{
  "n_kv_head": 3,
  "d_mlp": 768,
  "vocab_size": 4892,
  "norm": "rmsnorm",
  "norm_place": "peri",
  "extras": ["capped logits"],
  "lr": 0.00591,
  "lr_mult_o": 1.52,
  "seq_len": 256
}
Each number is 128 + 24 x the weight over its row's rms, rounded and kept within 0 to 255. Layers, rows and columns count from 0. Numbers have three digits each. The size before them is the row's rms in percent of the matrix's.

# gate: layer 5 MLP gate, 768x192, rms 0.15, rows 465-531, columns 128-191
# up: layer 5 MLP up, 768x192, rms 0.152, rows 465-531, columns 128-191
# down: layer 5 MLP down (transposed), 768x192, rms 0.143, rows 465-530, columns 128-191
gate465 099:104132166139146130134088102184115139084120117128145137115157140109143140119177172118130151152129094106115128106164116140168159156117108139138123159107146145146109174131133128086106176112110151
up465 098:138141161112094139146154109144159113117149127083130144133129134130138135138102098119116123114151123133160131159183102117157131111071131101156131085142125122116094133173151113161184116144148141
down465 101:169128073132069139092089098127150123128112159164138096115126110129150132149130155171142151103152153134094109099130170104129154136168118140150124105096097146130110102119125115146127090109126157
gate466 103:104104158114108144135171136121143059146097134135084121128123122105132096106126146163146120089119132106116138132113126097137165123127120136127175115154096136116184081157114179131070087150138148
up466 102:148100119125149130118110161086100116133141110138144113143118108121114115136084156113067120121141123145137126119113098106115121145117131133131118149173123139093177171084156118140109141124114130
down466 107:109107084147151121155140104077106145170094098143127102101106119145124113120082140079106140131169097139117138128126138149126139125139070162124117124107092080135111085104144133152126176158123149
gate467 104:122128141112152151154126114118165117071161137156150125126125134128107091102120139127107119155075159119134127101124100148123146165134113108107161095173151177113179155136132101157105115076115121
up467 102:106128124093139095119117112133076178147125128091154138161159176096130154156127127153084157125095127093100158156121159153111186116171098127099151125144105135152162146136163120137169115171122153
down467 098:161138122157137151168144130119138092079145113144123106106136116101117086080174096130144119155134148109103081100127145126142119154105133110095087145103148125118088110102104123090104140086143122
gate468 102:138158122152136136111107122125137134141087167121190122114088135152194116109102112109122093118104110096150116097129125165160101121126148150116171084095109127098160149104104124131112144153106164
up468 104:121165095119103060144158085131145112112128110144095113156135121053157161118126125110130148114151188115100140158144132104090129148130098095125120166154163132142148120131122103130124144110114146
down468 095:116100117140141146125112124127158117097131121136141120119096144162129076132110163136152158132159121119120093134176111118129150143150158165102115166116120154137095170138131114133141112151150097
gate469 094:131110176119144129112134124157102156155159127138135152142093077167133193120184138160133123105147103155136168107108147148146099122170111118127115123138115095125146133123107122107109095100128193
up469 104:166111141113155132076115169102125142123121163133139130127114094134134151107133115156117151109093144097146106147113104112161114122082135146144169114132142107139104120176104148143127154098154095
down469 106:123139060164100090129169104142126128128139146154110112103118113161111137117136115117118136156108072122148140116121111098175134096170107111130159154165084115156120106136124104154114149163119132
gate470 097:154169080142123119145210144150145128164115125131172097140091126159137141121128113118130149101098171154147140113167115104108153147076126145148125121125122120147149109139113093156110129137172100
up470 095:134090157125109105132131095105142116104125142118121164096119172112143159104172123094142132137100113118122119074113126135136100114140090141136129159144135143114145158158122150093168108114125111
down470 099:081134173153119178116135147118139131164133152144074146117121139143141092119106092167132160116101129108089124135172086183117087112072145142114121120125145120113147089121129142170160111128159155
gate471 097:123094153142129088140133139130085141106168099135136141161135087140137116148125145149117135117134130101138131176111122118129139128151122166134101134115152143125131163090174140096108100135116150
up471 104:111113158129167133136148134094139192111147143162164103168129143107131106117110108121126124158126072125147177153153137153112151140109117105121133137131116100110139154123104148123098118124138153
down471 103:123148126125117114143125149122132121148168119102117131106131158121102200163159096151154128140158133131114123128111139186143128128142113121109116121091135165151133065195134158127131156140086134
gate472 100:139126164135165087114129116136100135128113130138138126135139106133109135168126110134124118128124140079079133141135140107119144149127096129143089156129159157126134132076131148129123144124113088
up472 098:144123135141127176133176133137078090171121141149129142099140185114123133117126108139116196154137131109125158133145137126122081153149115136113156094122141132141140108133133122135130146153183146
down472 098:113129132165158074104114091133166160100140098153102095165149101145161131170117076139154100114104104123099108128094128125086147154121115137130070152189131099123139114114104114100111124136122125
gate473 094:141141113136147125141116136092126149142120137146140123181159122131144147114127127093103123144115091143125138125103186109138151197182132146152150153137166163120114115094115118129130100133138058
up473 092:108113148104143153130129083150136157146120134100120127083111105139089112154115128112114108132121090126106135136122170124122114173139156119111118119116169150155132138126151156126134115097075188
down473 096:157133105188073138158123154181063127137137121136158132150108138117145091150123135120123152106111146117161153105140134128120130126127087137147095139169080161110100110115103159136173117112107101
gate474 096:125101112117102112144122132132120160089136114150109112097115137093115104137119130159094129149119172102141121134149136096112132117127104130136140089110118155128104134129138078126159121140178116
up474 094:160113113131141128124156129153116139100156175108171137127150139115157165103140122090168120111125135124111140147132136111098114111125169132158106149169149136072165125112160162141118139143124101
down474 094:149104128137097131160086136151168131141143127154118109125138091148108076109132123168113126181114098177127098090124149136110117124111136110110132139123111107151139156123111147141086147104164107
gate475 102:133105074128083136119145127118135083153136154114125112153120156138071131132146101102096105131132092125200136121117093118143146154130123116150088138102123143159108142087142136163139126122142098
up475 098:129140147113146120116115138134142131120127095116108132085122162072128105120177138163128129123154132084096107138126126125114107107106096149137138114136102143133163123109150107134108132116089142
down475 109:146110106100092161117106113096106128116129107098144139133116130148132118173126132132174110140112092157121114099111142116102134130158133174111151102159157090115094129144144170174134123107147133
gate476 105:126146125142170194121150152124102166126112118111141133161112139121124124123149144133180092142141134120095184099122176121128135141077131116105126151114124086151098124159137152099116166127155138
up476 100:105127117105121088154098133150123156126072115111079134167142124092166123171137125148189109123103120094097167101098134126081092134080139126132098142113105132127119116131129142156133125156129143
down476 102:173127143122160136159132150100097131148122110122137136120183118165164150109123142145140158134101111090124200150145128093129105123125132077096145158108149133128139129098147150096116158067133142
gate477 115:129156135136116110133118144097146127122142163134150164146129154116124100111116100103134133111135121122133096118148141104127117119110140104142085116148135130086116148160130134116101181120108161
up477 104:150107093115196161135115108078143124121156169118114120142092125126157139129085115148139148126096112106157120103146144120142090132144122172094105065118140117145143107108107127126174139130133089
down477 106:134125167138095107136158105105116166121149103142123129144140105111129074142119106143126120106133133101106215117124134124145110139160136133120116138122163166129138105105115159091151129143129094
gate478 102:094133067153125110145099107145184116145157166113133121124113133126115140100150130113163114144094143117112120128127107177135134125136104126092091139161154138107144153129098142112126100150122152
up478 105:121126111112155086114164128136182143168161117136121106147142102147125117101158100111106140119132141140162153170136134117135147097132185137155106097120102131111156121079100105123149181149142144
down478 097:174150105125153106122124134109095089135098085158116127141137092108118157125127124107143137104087138113098089078148104118125165109117092125099096124104165096090129157173164175133076110112117139
gate479 097:099112123147155121119127100191085131124107173148141121128106116161175135080060102157134125137078168138142145135101161106146108137117127118119160130118127141123101104085104120134163178141120115
up479 092:130107148118118174168158078164103088155117136143158106109116105146151148111053124144125146160122178131149124153113137144159137155105145148148149121094152147122109117141119117093125136152151133
down479 100:120131092137112116098085163085160135126131110108170118119173196167093144108167104146121124109111121143125105127146125147154158082123156103137115140147125135098095159131089122139145114146120087
gate480 097:111122154099102122125159153143132163158095137140155135140148120114168130084110132105153117086119117132127143060094135137115125069091126114095158076107145154132133120117091115111139121097086158
up480 095:185132145153137162086082115133133081130136115142141115132137174100143176144137105139120136099133125111120143167123141168116122139118137146137191137140113148103138163090099132146125128136133184
down480 094:128127131160137107130171132134130140115111110114156120104160128128118143155122148125119081159144098105128107139152109134098129112139109108145162097133117102155108095088133092076118104105096131
gate481 106:139119146146128106143080175163075137157130128112132108121134144135097097159124113142120144155070120123147101143107147188106159137118068109151116142132110127098100148186124109112129117151125136
up481 108:157096159122162099139143142089120125119167131110129143143095107126123133141152159114089138115096114153101137143141100130120068136176117160107124107180132129110128191110111126117138094102082102
down481 102:154118113048103100152142146117116114120142134123105175149118153141156157153122121161135153109140138167155134103164144112139113082093111101141121143141082117126138127128118156097146123121131099
gate482 098:108105150081117069103126083111132122134133162134105122132142135120153123139097115110135149099075133100087106106144134169084111115093107166171119112167110104133155125148118130124153146121103133
up482 101:180123148122098085137116149147137123149133111147086115114117130120158147115123120105088135121089138118140162118104149129064133140149128108135106126166106115118204092113123145139125100089126125
down482 100:116148106096156140126126117104137120071131114124125150123146137116101148099135169110118129139134114134111127118153087065185098144129103142076178111105128105175128141155149106121118145147110115
gate483 101:131128107137154107118162122147125127142108155120135130107133092129187132124121162124119156064116126100138135112122125149136156145120122115119081104127141138138151123098139097164108150090160116
up483 098:105122104133104139168122162131139105138137115105185076133099128127119115115139093138113147101097131139120120120106152122145155115135119176139149134123129115170129144135095146149116113117105140
down483 098:171113122075173107102152130101163170111134177121110117096123113160142133154132208097143127165148149146117144139098120133117115103141148159126140165128128132150155149152124090161111109081108098
gate484 103:131151134094122140093123146143193111159106132183157127113115098099146123142146127130112129123116130137098138119117155139126103166112080114097133073136141094111094093145151145132134107093129129
up484 112:115144158115118090144129131086128134135141128118081174128138131113163126125105128138136134100153119116110110092110112143164147190070124158147102102186118126141102133100105156076110100144105119
down484 094:123146112140097164087109173132136077095109135168079123109136104123093090120111128110160126164134156167145126156115130122131126133072135081168136134109153114145135142157120126125100125171125119
gate485 096:117119143154118121159128139082125124142161142130148178145151104097127161153150126137092122091153126107106189150128118143127141115130091130113161127149130134143112092107141150134136126144149138
up485 099:109145099138139138138111136148193100150144141116143126145145131110141121140128158078069145130157130085131111171119154128148093130124123139112124161126091155149141140114135106134152095118118150
down485 104:154118093128107122120130166097086137137116120116146107133088117113130153127118107129083124135145135145141116135173168136120137165078173086110155104121134135115144100147121098141109156126140081
gate486 102:102140112098138133135147129122117139109095122114122143097150105118127102137115103175160085127143141169111116100118133167136127111180136105108145110142169093127082099121131124117121089126132099
up486 109:127105156124115119174167142107124112153112131176152128112157137114150150150125103140084127120141107129149153108180196154138174124131092123134172115149140163129132121109124154116098146134142161
down486 105:147150078120136123081125163176176179093137160102113122156126177135110092104109149096094065136127156109125104149110136142127105158115161125136105098123113066139152162149150118115143152102150100
gate487 094:126141068156148172121096124130099155139102101153146145127170113129110163124106117152085161120125105150098130131104123104158136149141158126133161121123111102140115080134128085130138135097136136
up487 104:134141132133173171120116101087136133128088164141138119123122115113144157105137140129169135129138159107157169125109127147096128111109128151141127120132170119155125167120127119125128144102171140
down487 098:091101171164128117184114122147107139149152114128109131146122129163138114145141095107137106117123156132130167131130153125174108115141117119052129130148105133117098104089118172134149127113147129
gate488 127:125124125150124118112119100145160093095162110130107141203067138129119118149160120149143157144132130118122124154173132156125100131118162101145098114090125109117075141150130094097140153203130125
up488 114:073131150132123157106140085100141137141137121122118168150118112147133126125090118151142157131118118156149117139127139137170125131155104125133141111124147120117091104180115125146109068133111120
down488 102:131144161154161147166103115168122101099171129137135129169107139138147145124154161113184135169136146112111090150134109127148096092089165135153121183117161142096123118118100111153135164105094120
gate489 098:105099131078164106147125101111159129161139083132118105119157111167151130113101089128130188151144107107132159122103130141187125130113161151099145143139121127142135106113106127071129140091138141
up489 101:129132163151097116129135151126147128099118083113143158100138144099147125145082149151132143128124123159148115118127122116142131102135169197136077118106124140105085125133138072122123165137132091
down489 097:105165086104181133138115144146112113139147168075088123158099101130096129089179123149089123130121137136113149121106119167135094150153108086121130138095139112117143102152107190140146129129146179
gate490 089:120133102136097115099121097117126107179090119136128139135146153128133112157140128109120120156136155128118139159121119130117158102088124121134136142162114083140142109080118148137122108132147144
up490 088:118128120115132138114100188115154179116135167124137134128125123145188143119103154094110126090127121131121107131136126118147124182110139136124114128149141151135139138171148116115134119136116150
down490 096:095115143115116146148114123107062108113130131145118134142130117110104148096169109179147144179145141136161115074124161128158122109126127123152157108106098114130097100136102141103131126200136150
gate491 107:107099132123119108135123174127142140150114103123154134134097122140134110141118144114149102135134121119132144121118100142123173134103170147107122123150142089149131133138143135087133124093156161
up491 104:154132167142155106125121169083115107102146140108178130144114174098135124154156136122142123136139171112110153139137113106110116137140113096141095142111157152118166121140085136112128160164128116
down491 105:116156112134103131123119076142093108113146130087116155134129139108131129110144110152113150140106151118130089065146145115115110115164100099151101129145096130129114137143103111090182136116110168
gate492 102:125141151133156140111097138124120147107140122096144107127136115132122123103103148116176131129148125126087082096073144210127120150086173098141121173137139112123116123148130130144131144122130156
up492 095:081145111143129144146126135155157183102131109141159070142160115152107132086146061095123122125123096153087125143077138134124145115113081130125128148121159127118078137161132153111166101125115153
down492 099:130112147155128135113121131169094125136125108086134121115124131070105081168123124110125100111101079127170094122147123119105194129141140147094161127102106150154161106151128120122123178147123092
gate493 102:140133085154119087126162101133103133075126126122119099161080085142166120109087149094142117153099113127130088158107092109146115106129156141170143109147125086196103134136127124121131173108121136
up493 099:119121152129147162143143106106081103134137154133106137147124135162106121098118154166113125144100104191113138132104136113109135126137124100115106168091133111110154101147103159140137147102096122
down493 104:167130119104095099108087106134088123132149090161155139107133117160125122139138103120128154121186119154143101098093085116112099139087155144137123091106135114134074134074101123159118116141123118
gate494 096:119130126124116142116088114101111132138146128105086112139157159145107226126115082106143163140151126101136126112131144117109121125166114150138111157141127121130116104106124159122112137110144168
up494 099:127111102132169132122123114155110076117112148104156121114099091121154084104097164199114122157159146113138124141112123100119131124119121118140113148152133147089132127143119126119096145137075137
down494 096:136112162124122091135142112098110141172113099104070162111140149141137145109094130151156113156112149121112113111126126155110101108166154158129177140125092137167139130159112145124136151142117144
gate495 100:135119103083106144135133132127130080152124137097192145122122129153119109127132090142152137124108114127137132141134147166121135129121107158115124085159126123111113139122120126136119118109142122
up495 104:150124141127165134095130117173121140113096110142100138133156130134114117130112121118108161088094096146153142156122109100109137130150163158134097082077140097144091117094128150128131128124075093
down495 102:142126140098141166157095120123096109119140102087136111117122147158136121132156178099125125170115098103099103071185099153161135113127115169142132155130131125093123131152162154122152114167157154
gate496 107:176135084151115114129178160110127143135117157079156156163122131102200104117119085114138136115140116131111150135141171087107137136135126187147160113131126120119128083108140135126108118107176146
up496 102:136141137141140140155130136138146102118169122152144105112163134124148117138103130146109145133113130138140099094088127140106144180133169096137114116111135129145166176112099110117096120074103134
down496 105:118151138124113124135148120142139164134108130113121120113109129139119107127169129144160141139144098158122145177166143136069120117157072157126136130134129103137157099167083159140116132134088090
gate497 102:135111105094116171121129146118140158160123135162082118163105140141129121117126098159158148111121115156089136084142135162105116155148124138118115124124139125124094088132134113129159113172125139
up497 099:138144110163119079098099169180104119141143130107149121118106138132110153148145144105082149077130115122143156145100153102140139159094131096093143142108107131125105133130117160147139146134159086
down497 110:127157147112158159119139145129118133138111077160154106115114127150163110089158138124136091149120125159111131108124104119146174131138146095121142101161139165122122138153139133129129087103110104
gate498 104:127130155121132137153107099116120125100162136103094129146119178135166133132156099166110128118146117132152125114123146132171121137115083176156142154170069154124115106108107131147105121097089129
up498 096:150101099100142146129149143105133126111151122127116098127123184168167112118140141141129127105117095188115108162151112126143095116112142142144152168118124160122111117124176106164161111122162145
down498 104:112103145146100132108080119093123117108123135135175146133108117125139130130104118096124137120148140144122119116131125137121143125121122090095109121137156122140124138095140180140136128125102121
gate499 094:080079126092084134146118131127109132182147105129106154134106140148124147143158152115170171130149114115129082083171150109126120180167084141131133125116124168092098179138137117129139101148106116
up499 098:074131113106120147110101130153105156117131127116084147151128116107143159148157151146110144128102106058109092127163131131094153125123146130098140110143155128119116155119128142096117144102166082
down499 092:155157118122088112101127123134116140125103129120114107095111157129108138091129094123113120133163147183166137107132096122117131141145104111149130165078144111126181143115131108160151123141092154
gate500 097:144096142136163101122118144154100127109165091195144128130104125091094109140134137087153135150144104142124110159111106126177110109126130121107101112078128142115135135113150151136138124115071137
up500 098:120176114159142104114126115092175120133152124121098093129096117111132092072120150131141165122153092136114114137104115122166180118110125125125069179095115135110171150102140120159066159155129127
down500 099:108121137125132113144121136131138138124122143080146141135148095145121132154096109122166109123100161099168171149150123135060139160108134097176142101173133115119080108140138129094177085156159134
gate501 095:149162133110117166092119161148100132104072127131121126117100149106139110152131119140141077130131159112138117133157109115100102146134116112120122110164169124122124105107086143104134140111133147
up501 093:103154090135096161136149115110119132137126158145123117128121102089096146124105121131128095125153139143163169130160141174152117087089103108103113173164100127170137142090152166132143158141117138
down501 097:124096149152133159150115137112137136103152106102108124139092171142144074103117127122113118080098122116128134115123155128125135095148116118109121070189126127105135063140162155120146136123130137
gate502 111:142164098143121145110133130117063144109149155125137144151108053128125115108106149130136125091114134127140136100135135142140099133151093105129142142168159098081112127081191122112066141111138133
up502 117:110112103112120128126149100143117141166133184122141083117131152110101139094098152118152134191142143153139106157161101146134170094104178103155139106119113125152144117133074111213168125164163093
down502 115:129105091118127087144097122142152117136115121140131128134151176089165121121139099134093119180153101121100107148138131120084135135165143133139118143087090121119159138156069162138175131149141157
gate503 102:152186160122103123087145125095142111107075134081103135129151124144142138138139150151109128051109144132152110092097126154152104113131155109117074131151142158157155144119132129153076091163166135
up503 101:145104126140166110134139150142188109115105119153124110109165132126090155159137144126141095156121116112155141108153127119129127112144067097099097110165131127102110120152150098102092167182114078
down503 100:166121133148155139115084110125143149157110119135168155110120119113100179118117160107130112141151164161092130102142157117150091120116143088109120166100120088094172123111138154123152131111141158
gate504 106:103151170077139134073174163145133131095135099121139127112128081116147160124094134116118168117143115154082103144126101135140145115131157161139124113096126145113145119139134125094115177125142104
up504 105:065120140139140118136165124133117095161127150166120105128155084172080085161142119156135115109114126133129092130158145122134075118118124167112119127114137094118159095169170123143118151109150129
down504 100:140151132109150126089139111094133133131119110127140160152104109113160140092130124108148149106186129117117165129161136145146149099133137146148168089161099150115099159090159146120169155127122142
gate505 096:079113142101103114138114150108165084104125147109104105135108141129147118106145120128066087112128155116132126127159154155119103134130153145097125130095096117179133135096113122126152123168129115
up505 095:139145125150171130147128091112080165110130122101122128146112173155178135111143109120080117092137123104146141140111139126144139134125169161127118138116101152117130136106119092142168112155137146
down505 106:105118115121151102144131115113122149134136182125100131161118153097140147086142119152137151162130094150180138147120142140116137122149143129120088151148133128168137137134148121098154113119127090
gate506 097:129103197149156117100144156131146106143120131115138093136151153122122135117104143143144121109171144137127129091119144137113137111161116096124160135156120126132133134132109123070126140106130148
up506 099:151143141128130117126152126135083093125104130134125113157150157145152106111101149104137122111119114112077138138148132143146166117135117125136154163123102121120145147154127132153101110145128124
down506 099:150125134167082114114149131121129147143089132094172091104180131131145163197151123150116119145143160099136117129158137156119119113141156115109123126152148151127114098104140146123124147131096112
gate507 104:115130112166094149152092134141089133138179188120116184167135143160091159110138140135159122092114122142165125155121124135135125128104119119121131100137128191140107120125114116126117089094132109
up507 100:101087132128157145140139117168165106116106150171169075126089165087136114141143094137139131166126097105100120146120139124124144105141137141174134119163118133145091078129088140106142119126102148
down507 098:147144131204122161128142103135075145146136106124130126122138137150130117121061173175118109109079127166129133145150148113158119130130142122128121088139132144123138149138113114133132104158128150
gate508 100:131102115147129153130145105117133167106103099125113152136095141120165102145126139147117123158134131130144115113138100134166148168163127106139142129131100142097072145109109143108130117137113108
up508 107:136157129107104135117109110123115161113129109134130105159123120115123138156108167135142179135103110141121124104091163092108125091141099161148122092115083112123086143103159133084123129138103154
down508 106:136071112116109143104101135122079143088118102116108140124118152159162131109133129176134136100128140125148105138143155169147145164179145140143169176134116117129088132149111149110139108113106118
gate509 101:159158147133108125159133117158111107151125118125103151122128141097130123054143123078135142097155107108135118109109153084108125140148124151171104122143132101142119160130138134098132188151095169
up509 101:057149081081159106103127075075126065089128111068150123111077079169148081154108118137120134158151135114146091111136130107125174133133114129172145137144113157139133164140139088130087094123093116
down509 102:130141131123143110121101120150152108127172158117098142147120121115105142162128116111123145097165160119136184139141168161154117133077163117126142118100177099129102187122139163112187114130122128
gate510 096:103101085125123117136086117126123104111107137127111138093158113137127115121117109156144148120111161140192120144098146152105108137142116121086148099107144151093135103136077076122093112122129153
up510 099:114178077077142119144119124111103102137161131145124102097146142137133113111116105126169137108175173121096116115153136100107102127113110124126085149124123105155133133130093174110089139070159150
down510 097:165112135112153116077131121166155188113129116128133125086141112134149137110130147091116161122113103123127128075125094117134164153108120165091163132142092125152132124127137072146142117166108107
gate511 103:121169128115124167152108125132146105144164142098063110106133148130134080090162124124119108110135101124132111173133094126140129104134139128138099141107158118109122112130096103155140125110125091
up511 096:109079136092137174129143129126118146151142154139146126113157120115147147111119157142154131151149150125134133102154120125100112145108134166126155164140137136145128092139132152097104152176131101
down511 097:150174109173090095151111142122150133125123130169125147086094117152116081122130129168084125089108139093151091107083147147127150129122145140160129103147179117101151120142087114128120108119108095
gate512 097:150154105160177120133127124149118174114166121118137115104182148104122138155137114104122154134168133188122133105119125143104113129118137086129114155167168130136120131179133075142124119152122127
up512 107:118131145126144114141102167140127112137101139114090157100117116108144139126106109104121139124116129104158110102150132098122153092131197131148170137127138089136098117125165125087167141164110147
down512 098:134100104131089110097124094143099138133150141176097123142131128160113099144119138110149141121162152166031125141124122142140107123140104112146138166150140124139132134119133096175097126096174120
gate513 103:142098149135139143129152146120109103118122143160157139117134096132089097116103150086133090131167109144154092138135134105110123122150141160130120133122157116088110143124114140170069115091135102
up513 101:153048121112146168089131076107155125130121108136143108120129124142140104137150127128122134154145180149149114138099171127119161151086123131164078128117136142074147129148129119109134139094152112
down513 102:173143147082135164135124131139146134100121130164131140102129155136139119140089159160124143147162109121135138152142112125168107091118131105155138106098146135132129112069145156113137128118112109
gate514 098:089139142137141122138112117139185150162126129131125108125094132098127130135094167140142107145165108120107155147118108130101138087068145157148142157122125121157146151114167130110121094155127136
up514 100:147158099136127164124123149089167146111152150140101141109162149117126142086124127142098132146128178115173142166134110141115110115121116121126095085133090142131174091114158128146100108098119138
down514 100:120115124089132119140136104137114163142113113111123090129169099154143113135113135066104108165155091114119089119164119138107156147149135120117151137143098122148111114103116068120094119153152126
gate515 099:165130147178125117129107131116096161154125167104174115142115131119115115141136134143121143104146164096119101104110131140157119120145162141108175118104150144153135122151120097108151122120146150
up515 098:090092166120089145145112121081113139121136142108161078106113158117121150164137130106127102118151146108174114099096156144127139166113122100157145107111118169147118171147111115081105154108127091
down515 097:123144112115160111063135128168164116146114088167132149132112123109139124107134127123145134141101082143131111153163099105176132132119092113135093131126091176094115115107147115163121117138116146
gate516 103:138126091115095160091187152101123136079142101153126133118137106099149134124105116091132137112148130100116136115109130139110102150123158109125189128135159083109131151127110173108069119103138094
up516 096:116163139143180086079164122157122123106142117121147131113147121128155130143141086146113116148137143119121142112100119157186122105124144174173120136107133148084163089124129152093146184139133139
down516 096:076121103103158121131118167159141158122137122151137084179126178134108162126105178139099137097139170129146082122142137181081108147111140066103128120153145150121167125115121146138114132108154123
gate517 099:113139100135110105155086104143135087112117176141149136126134110113173163110132092161165116132132119109120153134121108129153093130106083132129169113136142111131118104126125090138116131124095170
up517 098:129110095101164149092131088128127146097093127137173133134088159122157102132103144112139125134114114099114094140094149122126116147100097140171119122137114081142122153115133107132135145121121116
down517 094:129111097120098113171132125146123129130120162137122086135181120126110165142185128115139076107136126117120137126130077123143097081165105114106157171138122120122131107143112131092149130137134158
gate518 106:121189114080150134109137119138098107128111119159158144145104148142158177087157108139070119124117133126150147129136146101171145149133167153120189092112117119131125117126143118150120139159125140
up518 105:102112151116170137131108133135093148099070179129111177110129182101113154127095125174112115099103138149139093132150131139125170112142139137130139128133134113129110130106121123132132161125162115
down518 105:128145138114113110188128117127127148104091135108157112125118122109146126127115142158149151157120149125166160093138134110160133125114109075099128121146148107176149129124141096143143107147126146
gate519 094:136111162141139110150100167083111156091108097160109181119115129143088127108130138118131102097129145083142143127153098133130125117142148129160082132128107152088121086114131113095147137112115132
up519 097:122125107142120170155130144115106091154089112138159160169127122147141117078135100155125129144147123147138090119120133104098156143152096152147122130159107108139128160137087102160131144139164144
down519 099:098107129154102106092143095080162136101119122082090105084107128148107103131094113101158130143114145117125151125130125149153068140086154135086142178118152134124178121106130124137112127145094153
gate520 098:111147125133142158111143141124134129089125135145130171113157151162215101090122145161160134111125086075147121117124087121125112100110139169114063143109096096082144139103109135133135087084167113
up520 103:083121085106133119120138092151151134157112093140124115089122141142151130144115146119120111105143102056120126130123094155168129128135128146160135123135083110120118091112169140117116129143107078
down520 098:144126144164141112099125130126119099129119113085111084154142126124104122132132087108144123147111123132137127151108128151112119173154141131147116135195148128101104124128112117118109124123129106
gate521 100:162131134128116136125162151153077101113097093156119117119110140087137083092139138185132128150123135124097149115128110124112155140122178119120113161143124190117162135153107170125127127124106119
up521 100:134172104178158120123107188085101128165116111146116130097106127139106163091107113170120122121123148175125124135104122120142122118127123127123171136126128098133121123154130157141137115102100148
down521 104:150134144087134113131123093139117130133164150142143138141094104141160113153105101086152113112159115134136140143075098118090166118115155130159069170143126112116127159145154145142124114117103134
gate522 105:131145138128140122178129104103142102129137146111099117144104164147094103099147129103113117060113164126126150102140128144109152149077142109129148163176104111146120148137169165114168151161119126
up522 100:136103105139162133166146073093132107123120124118139125110142105112098131083116163115106099164141084122150128120116115152156090109107082128114126182117111127163095144138112151131122099145106122
down522 100:136130124147115143120140167150149156131114135140117151164103109147161119163120110094148104112122085086100108149155137123089121142133145121134083098118115131106144112168151148112116127116170153
gate523 095:143143123118116136143121136149126082153135158150141131121133091102118144141141104095132136093123177075131134122117133156116146107129127153155095133116131111124128128101134106131071153105123155
up523 094:108160114144159155127124072130116111153095143143152116117138115179091109166146154109120150113085168118140125153097129110115133145098119106144138120163130175147159101107134101116120146113088122
down523 090:168078170129105137136129149131125147149139132143129140153132109153149119159127106118125161100119081133142150143137117145140108083178132155099108116113115076111114159127111140114155103142155138
gate524 101:144131132090111107115076101116111101128136152174146143141143149131144158120153107122117167175121101127117137137149102127125062069104139144101106104086100069129091145098132090131127148130188141
up524 100:160120121139108107149140109153106114088152166144150122111088131123130105155152110087156113108092115074123112122147096112115115123092142146146094151185091134143158118150155101140155104117131160
down524 101:125139118161154170125145111152125107150132077104130125127142113174108127124109106150093152136151120121118157143133139144141109156093099150130099097200125150141094138124125136103135066119140081
gate525 090:134124141084138124186088114130083110149152134132122149186063119115158101115141145097140134153175116126145148131083137114117144106126129167085165138114125135129106130136147155159094125128155143
up525 092:099119179098118145142110160129113075107131102095150118118114117115096119131157170123164085137137124154122114061113132139111155086105081096087128104148119100138141120138106139159138076096123083
down525 096:146153145130167153089166097080158140141156120133130100088123128106163188158144105135101146109142125110136122156123108106129140139135141183169118119083146190100069117096098100105097152138132156
gate526 097:121134141131133142141119117128125158154106088147162141126093111115150148088123150159125099091153128122149136172152112110108119156156138119157131096121122123126162145147088130152145096163125149
up526 104:112153115161160068137095114118118136140147122160122114108122157099126120090119117117117154135106140085102099131119165140084120171129163123124108169099178108149114101154112122174162112140113069
down526 094:126124125155104098104107152119151059147107122111136126149158115109149120162120118110161138150149103134148139110141100126166138126144113121101116102127103134113114150114134088108096183108142126
gate527 098:107152138144105134123123130164130115115153128130114147104121127104098139147153149119126121119125084115156145131070136118122093108137097128118125104141154071096118135079136090178142134138118121
up527 099:153123125135163145182143125119112153067120071131125125179086133087113127138172087122137130109155146139120168123126129161157126110104137137140134102140105114173095153152126135122146116142153096
down527 098:154128099168146104127100135135153117123138183096172141102083126155133125122127144149167136147097105149165105132116131106112110116130110123110169115142120163102119113055115152117078130146101120
gate528 100:139156124121106135080119138126104148131127161119146123131164095092136106114130118128162108155123137172102143131157166124146120111094154133138071143128136132115142124116127125110102133150120158
up528 100:122140150123123148101077118146132128108163113141157134131131135096098102174100117101142092125167106182132104101133077137127124100116110126145129105158162133153126126075076102138149141125105125
down528 100:133083109107153077165158109114141117134117082090118131127107133133175137119145107131114107091092144088106109123088124090127108173104091123162172101101107115121082086125126122132108115120149110
gate529 103:161114152133100147139128150076096142116100127144178075114142164127099110116119156117111148120144152119127140175113127138117173143094094131154129132156161105123174129175113140110125068107169065
up529 099:120144150143130114138139137107108129113118131097129116103111132173131152140102095182108103148154148141127144138074155194133126139088176186124152151117120110151122088151152158092116123131124122
down529 099:108095148134131139089142125103155104144175133177110134139154151118141105121141127119122135155136124131138118136118146101115125122133092096111111102114155082105151124067090106145159158120131160
gate530 100:106134114136172132092126086127121099089099108119166145115116133152145115103158127148126158110137108102153104151123136154121180112140170120124154102118111128123108118163143155150097148140107126
up530 105:134135112111097074117145143124167117095129136159142119100125147153091105078101124123099120148133082151116114141096132100136111085159149127088139126109159127158127103134102084110150157091143129
down530 103:150149157152169169104147135159123106160152122118136114151122090110172159159158121148113122083134125120123164115155121133120128144108139130148119132134154112111115145147115105168142120141133124
gate531 104:151137140100107148130125121154201149155101159111103146094130134161122128097097116080122137111136120125113091146145134123125111135138117144125147132093144114111117087108125113096134100155154068
up531 104:127127159126123169154179105159121132114096126102125135163145132116146156115122143165140116120120109155166165129122143127128155101148135139131142113148136129155087127102104146106147152140155119